Weights of a small GPT-style language model, trained from scratch on English Wikipedia: LayerNorm before each block.
Each number is 500 + 25 x the weight over its row's rms, rounded and kept within 0 to 999. Layers, rows and columns count from 0. Numbers have three digits each. The size before them is the row's rms in percent of the matrix's.

# layer 4 MLP down (transposed), 512x128, rms 0.196, rows 102-127, columns 0-127
118:499520477544526491474500509517526510510497543464492498534476503477506497464522504501499547554513508465450472463490444521451492486540512513479464481478529439527489514489453533494498515496489471486541478465509540465515482528500520478492472490463529516497495487495498494489492491500449471491538532511505507531539507494485493499522559476461489496495491513542481500504480489468464480468512
107:542498484491484480504503450489522463467441466479497490537478495445535462542491464474526503498504466527542519467473517505536519488516510501505509511524453507524493532494502520494506512519527489471510517507471476520534475479538490507505519493508519495514509489478497529520551494508533486534519505548472473471521510485487500520503499481507455500431475497504518521490498443550483488540539
109:517506506493513494497482493522519515469545503488518547501512497486517523485493505471467477508484494447502530473559473489474540519470477514472533538503499475538511522514522504544531458566487464479501516469552504425515541471528507504511472516494499506503497474529494570502484496467516492510493430470531494513510498498480515514511472504508485508491520528519500491493488511501484491491552
081:523496522443482485469465493509566527492503515457478460447530524528494487494525476491485459470518475511488497527479470469469496522466497539463506478473483528494480556484529497476476491502521522447476517510489507447514524501485482489514492508495497474496491492518476526492500490470496514500516462493483457511509472507517463492477502488519507501500496509468500437520457535532478537518443
096:472519523458470539520559490448508503479516526508536491498533528530511495498463525500479513526497525504515513540521472511570506490518521489502463514472495500514528518511513511491444550499493501490488522549515459499521509498505504521495465508495476506526478496520518494530481503548451500539471488514505535526522513528503508535511523541455523454538487502502493551514501507492542509520540
098:483480473486493463489502539475493533495509484507498500520508489516512490510459486494472516522500486522499559517494491473497482542464514443552514454475497538525482518531488489466523465495484453497472529535487492532561527508488494483501463508500440498494540500493516509506482478468431490502477523496491473539473479503513448548517532518496504524509520529463490524513460472479495496503509
090:495483513512502528488486475492456493470511503499490515481464478446497537522479523494486517464481506492481541520508484478533484506499525474535437550486492525472483507552490516509501533461508502514530505525511563507521456509468500492500503534474461477495543518517505482508480470518475519506462538497500482535485518534492496491537498540469484485495465510540529555504531523553513510489461
083:472476507497491480493491507507562552486497518467509431531503514481483470498532469505528443461491503495547528526544488520512525513481524506456524509468519504498515492511495505485489487468516492426465498469519469494466506493506511487479509521478500502538541496492514487500506537561484558502540491541504486541521517488510499485500501499501532521526514485485486487529505514471461503505446
108:512467485478512506583492478511491520486481485467524512525501474471512494500492493475500523492535512516530496496534487504528461496521454439517525493489500476521499512527481457489458540444477507487518456505518497520500486526519465493509483439459481488511450540478495489484516485491451485517517511498486524495535481485509512561518523541495536497460482522494505506487529503518497526477549
100:510471490546514512503511497452528519524487489497525516487512502468528508501460476459549464458496548537443501482516508489482495526476506525501519511469473483481502531508470463518516499494490492449495503429494464529537491468522485516501501564495476493487516507534493499503514516509509468506534505557473484513518496466486471553503499483487480520524512474499512492488546454481529485507462
097:524506514540494486520500486544488503519499487476539531514518508440530501521457492505484520523506472448499527487488479506485482531519507505506485472519467521528489483500489483526445536500490516503474506541503509530534483491549507465511494508450487459514453457467514511494499473513541459523504499559503529471514539526504495525515498504522554524495472485532460502494524493536454491476471
109:513483489511478509474500516471509554519502501500489444506497482509517523503512473477491537475460489477540517503518481521526517488496514505489505486493541483481478514484538503547492431524510525533456558485482497441514457516474472504518549472487545454479523520509489471503499509526475476525484486501487495525529494495550536519502455512502475567487530460491517519512479487516508484485489
088:502533457512498524505516491522505487497472461529469496498489485505510495519543470490479490486542491483477478471508507488479495543514458469483533528475519485506523505514522507502511513502467488502471483526451533530482551540463487480526467479516481448425493489563512474507513528498487497480530471509538501474503489457523469493494487516459468492492509482467531498508499495514520447559528
100:504524482503522515480526494497511523530505484467482516502476492526501519494487483504449512537554484552495508496451508482494506493523524472552456505459531512456545518475529538540520473502423527484522491478535472484509523503471447530467534499501495500513534509510489449494466509511472516516497500511509518482513517520541500483549521471504504546515521489476511494473477497477476484480523
089:548513492514499457470460516472531503478543530497535482480519488498499514490496501501518462481498519498507524514536452497490523494485469498500546496462522464534516514506497479473499547497536487448514477492487513512501454489512534492505486469499537487525525432498526571519489500508515533473523514485477495483539462511492482509519500511501536508506467524512448478508464525514494511554448
118:472514461496461487510507432516554527492505501511531507470510459511516487502491529496526533505505491524518504531487544543490507455515476485513498453523493554497515523533491489506477499537468510505466499503483529442508516455462501488497563498534487466510461531489472494500514494499482529521473534513484505467499523449508463471467487513511495534471508460490468505469524496503474515527504
100:508479486502504505544519504457513499503466496508504511509481434518540505527520502551490554434453486506498514487527495506537510473472519472484469518487511536456444489488524498521527499419502497534504480448495500496524495470504512503484501566450514488488459488487512496484488547529514506500483486506541514499518488511511506486507517541499512466495508543532497483532493492504501498494520
109:500484530477510472463452533450504540528450478491514521526471517544520487530494496524497476505526476512472519486473519457473525524463477492495521506506488488495507475516522511486533506485471518512484444536486488538525528521494515546492488524476530490492528506473517538498493511509462527482541487514492512438513508555479485505510497502491504497519502539504471471517520443511463519455457
103:509493506514475549479522467485501524458508528499527502515523504500533545509502481532546492505528543540496516515530487496537470530489503487519456519487513488485517507479503509495510536472516510520516520506460477485503538503482524533440507517579498481495529471472497495549472457534491467482545518500517515532501466467486487498493536519487512532504445509509554525482536498486537505503493
107:503501502542496503527500509495486502529492502531494488510504476474514450472537533501489505543468501504486479487512483496514504520534505483505558487510517522500508476522503536502505516537522494495464492500491482513492510495567486530500493476529517478486532549516467522545484448456499524504455455499544464507551461518546485469487529492508520435528503479523471491499454528458504497502464
086:503513474542488525561527502522449543477493518530481454465445487499478506488521497456478524480501514523513522482487535484496524481517481489488568506460507464504541510503515504529535507478453524470506483488530495539494472443486482514486486495463510498532508501499481468512496528504459451465500525510477499494481518514504481452552470530478524518479469468489512488504513513497486512508517
114:462544497510494522504505494513523495481498558502509524532535481533491544511506467518462497499528472475486565558509512518533491516489504496501527477512502532537482517496511495495495546549484541506449546478487508503495530546510515487496476487517455469456495490513489487541453508473487509495461500490532532489505491510528516509492502554504498505528467476553496512532496545502494531527501
091:449487484502470502480512457462512467514508508491458469486467519474532462500475502523503489478527480484484491442507527511524478471496509477584491512507532538500499522483466538472452484495503450494496488468487514497484484499500514524463518546484479466529492513506527476531483522491510500487427486549502511546471494510469473504515517511500501503481520486518475536528486471496508506542498
112:507522486525496486482507495454479529476491519487494458500539477479507533513527493501502460498493503493534554514502525514485503506511481495477494516492526467465469461476512509485535522499473470439496510502547502482524507525511525462551491479466515533496553494465529496489527468482540499516494455512583528540541510540535492494520463511488497517511490494504530535514508502527499498454513
104:501501504444526505515504513460480505496540508486485420488530502496470513510505486509499495475494484509509493530513513490511538512506477464472499493495561518507475482517524532534466530546544498473509536537466507487543520499478487497536501489475550504538499499513468497495529523485440485510540475521471499485496509502528505519466506480531466508466546488468498432481493453497502493508477
104:498494527529502542498496550519475539477552483514496507493522535518480515516489493510519484488470483519515484523503513445527505507485502523497488550459522536531477497464518545472553496496504537495493448478477520488477463504483480571506506544503532483535494482507508482532457525536476506489505484544466517473483500475532510526529493500526472473542498491485523501536511458519514500519472
# layer 4 MLP up, 512x128, rms 0.205, rows 103-127, columns 0-127
103:535516503511522512479454512525525484535475483468534466519529525522481469501490512521486486500491460482504526513472497476503493520534512518455521515492495524480467563524524516514533528453535482491492522475501516528494532470521530498512456495518511475488516490438502468538539527517542471501478525464511498492522485504489501544501536510451517469472456449475490507492499526489467464486489
109:473501514527491476480487535485453471445475467543492505471510471517473490478493512423529526501479524495472492493478512515462520480480529545468473498532474527511488509489468477485524500476525508471529487537475506505435513538506505509510509530449487545509536490518453508512484476483502530491494517469502499484477538546484483544512499478503526514536469483506509493541498522504506533517495
085:478460502466518514499482515512494504542496465471474517460533539519451519548519534481476517512563518481507515466485493489477534518506482509450503507478483480458497517469512475477455548512520529497450482460492526508498469498512530524500447518541506514466498548510501492527516508494481541523515484499512525478509482498488500497465502473469524518473529502532484488505477524524472477450473
097:527533503496535473498505500494491466513489483451549491534575489473518459535468507473494515491500519510495505505467496527517475490505518570514492480521501458503507531484539531491483535497501540456495522488464461504494473526461489511507449510512470488484504539485530480545541512493500477496516446521493465483528513494486512519510489526470460492527460471490480474521521519479499478528507
105:510490504466520546473546490518534538548518522478523526545510486483503473570490522486501525532510495521498507490495466492491490480479498451519484504483464536531461497547458469485510482505451520504500481510465530519515468480529483496484520473467451490502529545487526493453499485497509498487496518485552502454521514515522536535493468511508471490496506479444492496508514513485522506468477
096:486524518496507483504494489504455473480475517467509508491489516466498534548499506491472456497542553504523530514515512502466546508500460510502472530498501503451532513580477478520513488511474505503506522493481508506487512529526512501448473468489492496517523480515499554512528533470497538548486505527493496493508542496488505503483479484462560481499480543492528538560523467503507491466514
091:520493548472506458501486511466471498491485501469457510463542490465508525513503481491519522502493515493493482545483502493522531540518482460519551521518505515493505532530480504519511557498512447537472521513493558506444490478503479511541519517527528478507495436495479525466528486494515509469494522540495471455496520513501502508550530475485462523489486485519470517501505520496489503471546
109:507544503548487557491481521492468473488469482524471469484522525447468517479498464483524496433453546503490523535463512489505510472473518514515473509511463527486502496529482503477517509494534507531560495564518480493479486513482505505504534486497527509525518500484514507513511504512492541508494519517487457485529495521493443517481455504489494514533458495499492481526493506477530536452489
107:513549477468508509506488524537508486494447512540487494503544454503497519465514500520499514478493474515463537512475464466498484512495478504514470510475448499505506478496505521484530534503510464522476492523476535499483436494490505489483522482519477509498428524515462518460478501501552470474496486523515502522488499470492549509509482514472553496517489514538459496502463484532505549526459
102:506482469527523492482492488483514472523490463538522476470478523567449547501519498468531492508471530523493498511540559486553458472486490460536502500469484524493522532543500543549520546499498493510500496515520477470517523449500503535466510537481493507532502489478497475501514512486519493478457490476472488513525475480515485492462498497486503479525484514490467462502491491492471549516516
103:545506466505468491511431499517486476492505479524501494464515514526479485512503533512473532559516505483496533504498493488491448555447490546502453494488483508528533474497516527523539490492536466494485489487487482536510535458489505511501521461511495507525529486512453474528492478513553518487523553482501481486479514523475509501464539499486561505531530495521477496480524514512481478497507
097:504537484485506542470487477527504463532484489474543476563540486502450479502514522494527472506573513457502500534497495477528517505507480496477499545517477486510499504522544500535471461459473465482490501536501478530518540485506521490503499508463527491519526515501559517488510496524515550480513496477520507482509515544538505512503489486524521520481473510466505462526547526484464509494501
103:515521521510499522467462477469524504503476493516517546530517508466498519518525516531516502471490486504463525478456508528491505504482533502473523500560463495472527527494524535471529497487534460507507472502512498497501494498515499557511500544468531464538484506491505481461439526561522481489492510449496489487504474470514492497510511492479517486494498534522579532542510492481519506471469
086:510501526517510537491491521483453524509524494483476483567509539538483488499518456487489524570488546508546480472502492504473483492525461496487510477473501505472444509456521509500478519490472479525474501487532471488518510493545514515540531488498532507474490497507558486467505482475495546466516512489537526457521507494544523472477461490486475490472488489494477500492460516473476472516496
105:501519477512537492517492522498499494497514484507531482533500490514512509529496483476486485485469505462485502457511556473522522508505485494499518492521490507495471507502523521489489483433515495506523498470504513559497421504457522499524533529487464529559477449489527497505497517502505543466513515485522456542531522484495555532485502468490502534518496488535554524452524502467485488475482
101:493499437486566472471467527493517464488505521465488506483468441485529475519488531493454521429485545527536522530490528507527515482488514544475506504533489497445486484479558517524501472482539472508517477496548508511508477482505485483510480537510542530519507493506509483514497465533476494520493505512486501458493505557504526524500529510517489500473484492481504515533501506505506495491490
100:510531516474500539485511495479510478453490517509503544506521505510484528493488490517471528488472462547496509513486480475472507518478501468463472516517481549526479454499494535499534492493492506504575497509478523515508493508553462499522510500512471501511470481520517488492489490506543488463473495425521517556491483486577485503515512511477502521527496526519519527560465485480477496503476
102:546506522491479462528483464475467452524464510560496482473461522516476539488474507526453505505490527482495495503510487495498496503490534511488511470499466569532484484437511504476533456517523499519522468514504573511530501493531506518506528484483489521523481463513494493483506532485536499489519466501508508514540550537506514498520510531482533520502492529470472510475499528526515505528486
102:518546521473494479499504485526528482454483478471523513523479493517480490482478478482519517525475536457520506549482504482524500494555472532488430527475520465515534531489497527489471508515487499488498475469482508470500482447539476488462536508475495516496503465481504512472488494517507508510501529520471506498571528550489485498518512463543473500500480501507528505518550526463477525490537
105:522483517521501504517468503516470529530471477446489508526514478493478485490501474506484531459530498454485485548447485518503449504501499509507502510483503459517478470531527463467527518481521518494516468509526515546467533493527475483530477497514587527532483487479531486481512520493498526547497553520465485503480478460480510506497487514516554502517493512505488523520488472524501496496452
109:490511511513474446493493499507482500473500518490506466517478480539483508501480509502517522490492478438457491512520519516500493550456489590509491472452536490494510493482496500474505472540502489484523434472459541518491442501486519493519543497504452490503537481485529535467512521517532547541514499503495516531472533486482495488493510483515468523503497496509497503471524520474507483461490
098:454505488506482452537456474512511505509538477500432513518509495519480489517510476461494530512508486482506473473502537501535463461510451462527509462564508487492519542543515501523466503528525484531522486477504481501505502499522492495483525532493529548515517505510528466504532549512534483503486512500516504462490479495503496537490484528482484574517488471473468480536513502490505523528507
094:460516467477513503497516490465446516535545488470484493504520452479515531522503475542522485490491496499504539479480527518501504492541457535478484481470478493483508507493474510455507532461468529478518538495514475472502513576528483481480502476509508525511530490514502534532499525518513476526458489506536516471521531508471529539507500498468480504447477521510471541493512493498478461453509
108:503530489492467496480476493504513516497492504510553439488481501513492509485455514489507526474461477501497522443468541517471487524444502564514521499481479512488492559500455489530518524488524498482501546506479527499469496514521526487495495485478492519506488446509535539460486560535507509493498526486475499496499487501510466555505498524498506499527486486532521481423492465485513495500511
110:502498498474514494452517496502486535514505504511479501508497512461516448479513481491454504476448465530537458453489490539508497515485506488487469491539497510525528499459473490488514495489490490499531537515528527536489533522529497508554533504516511455552537502525519527478513494503528441461517516501532504515482496527504473493509535493494513529476480453496485474473461519455482462481545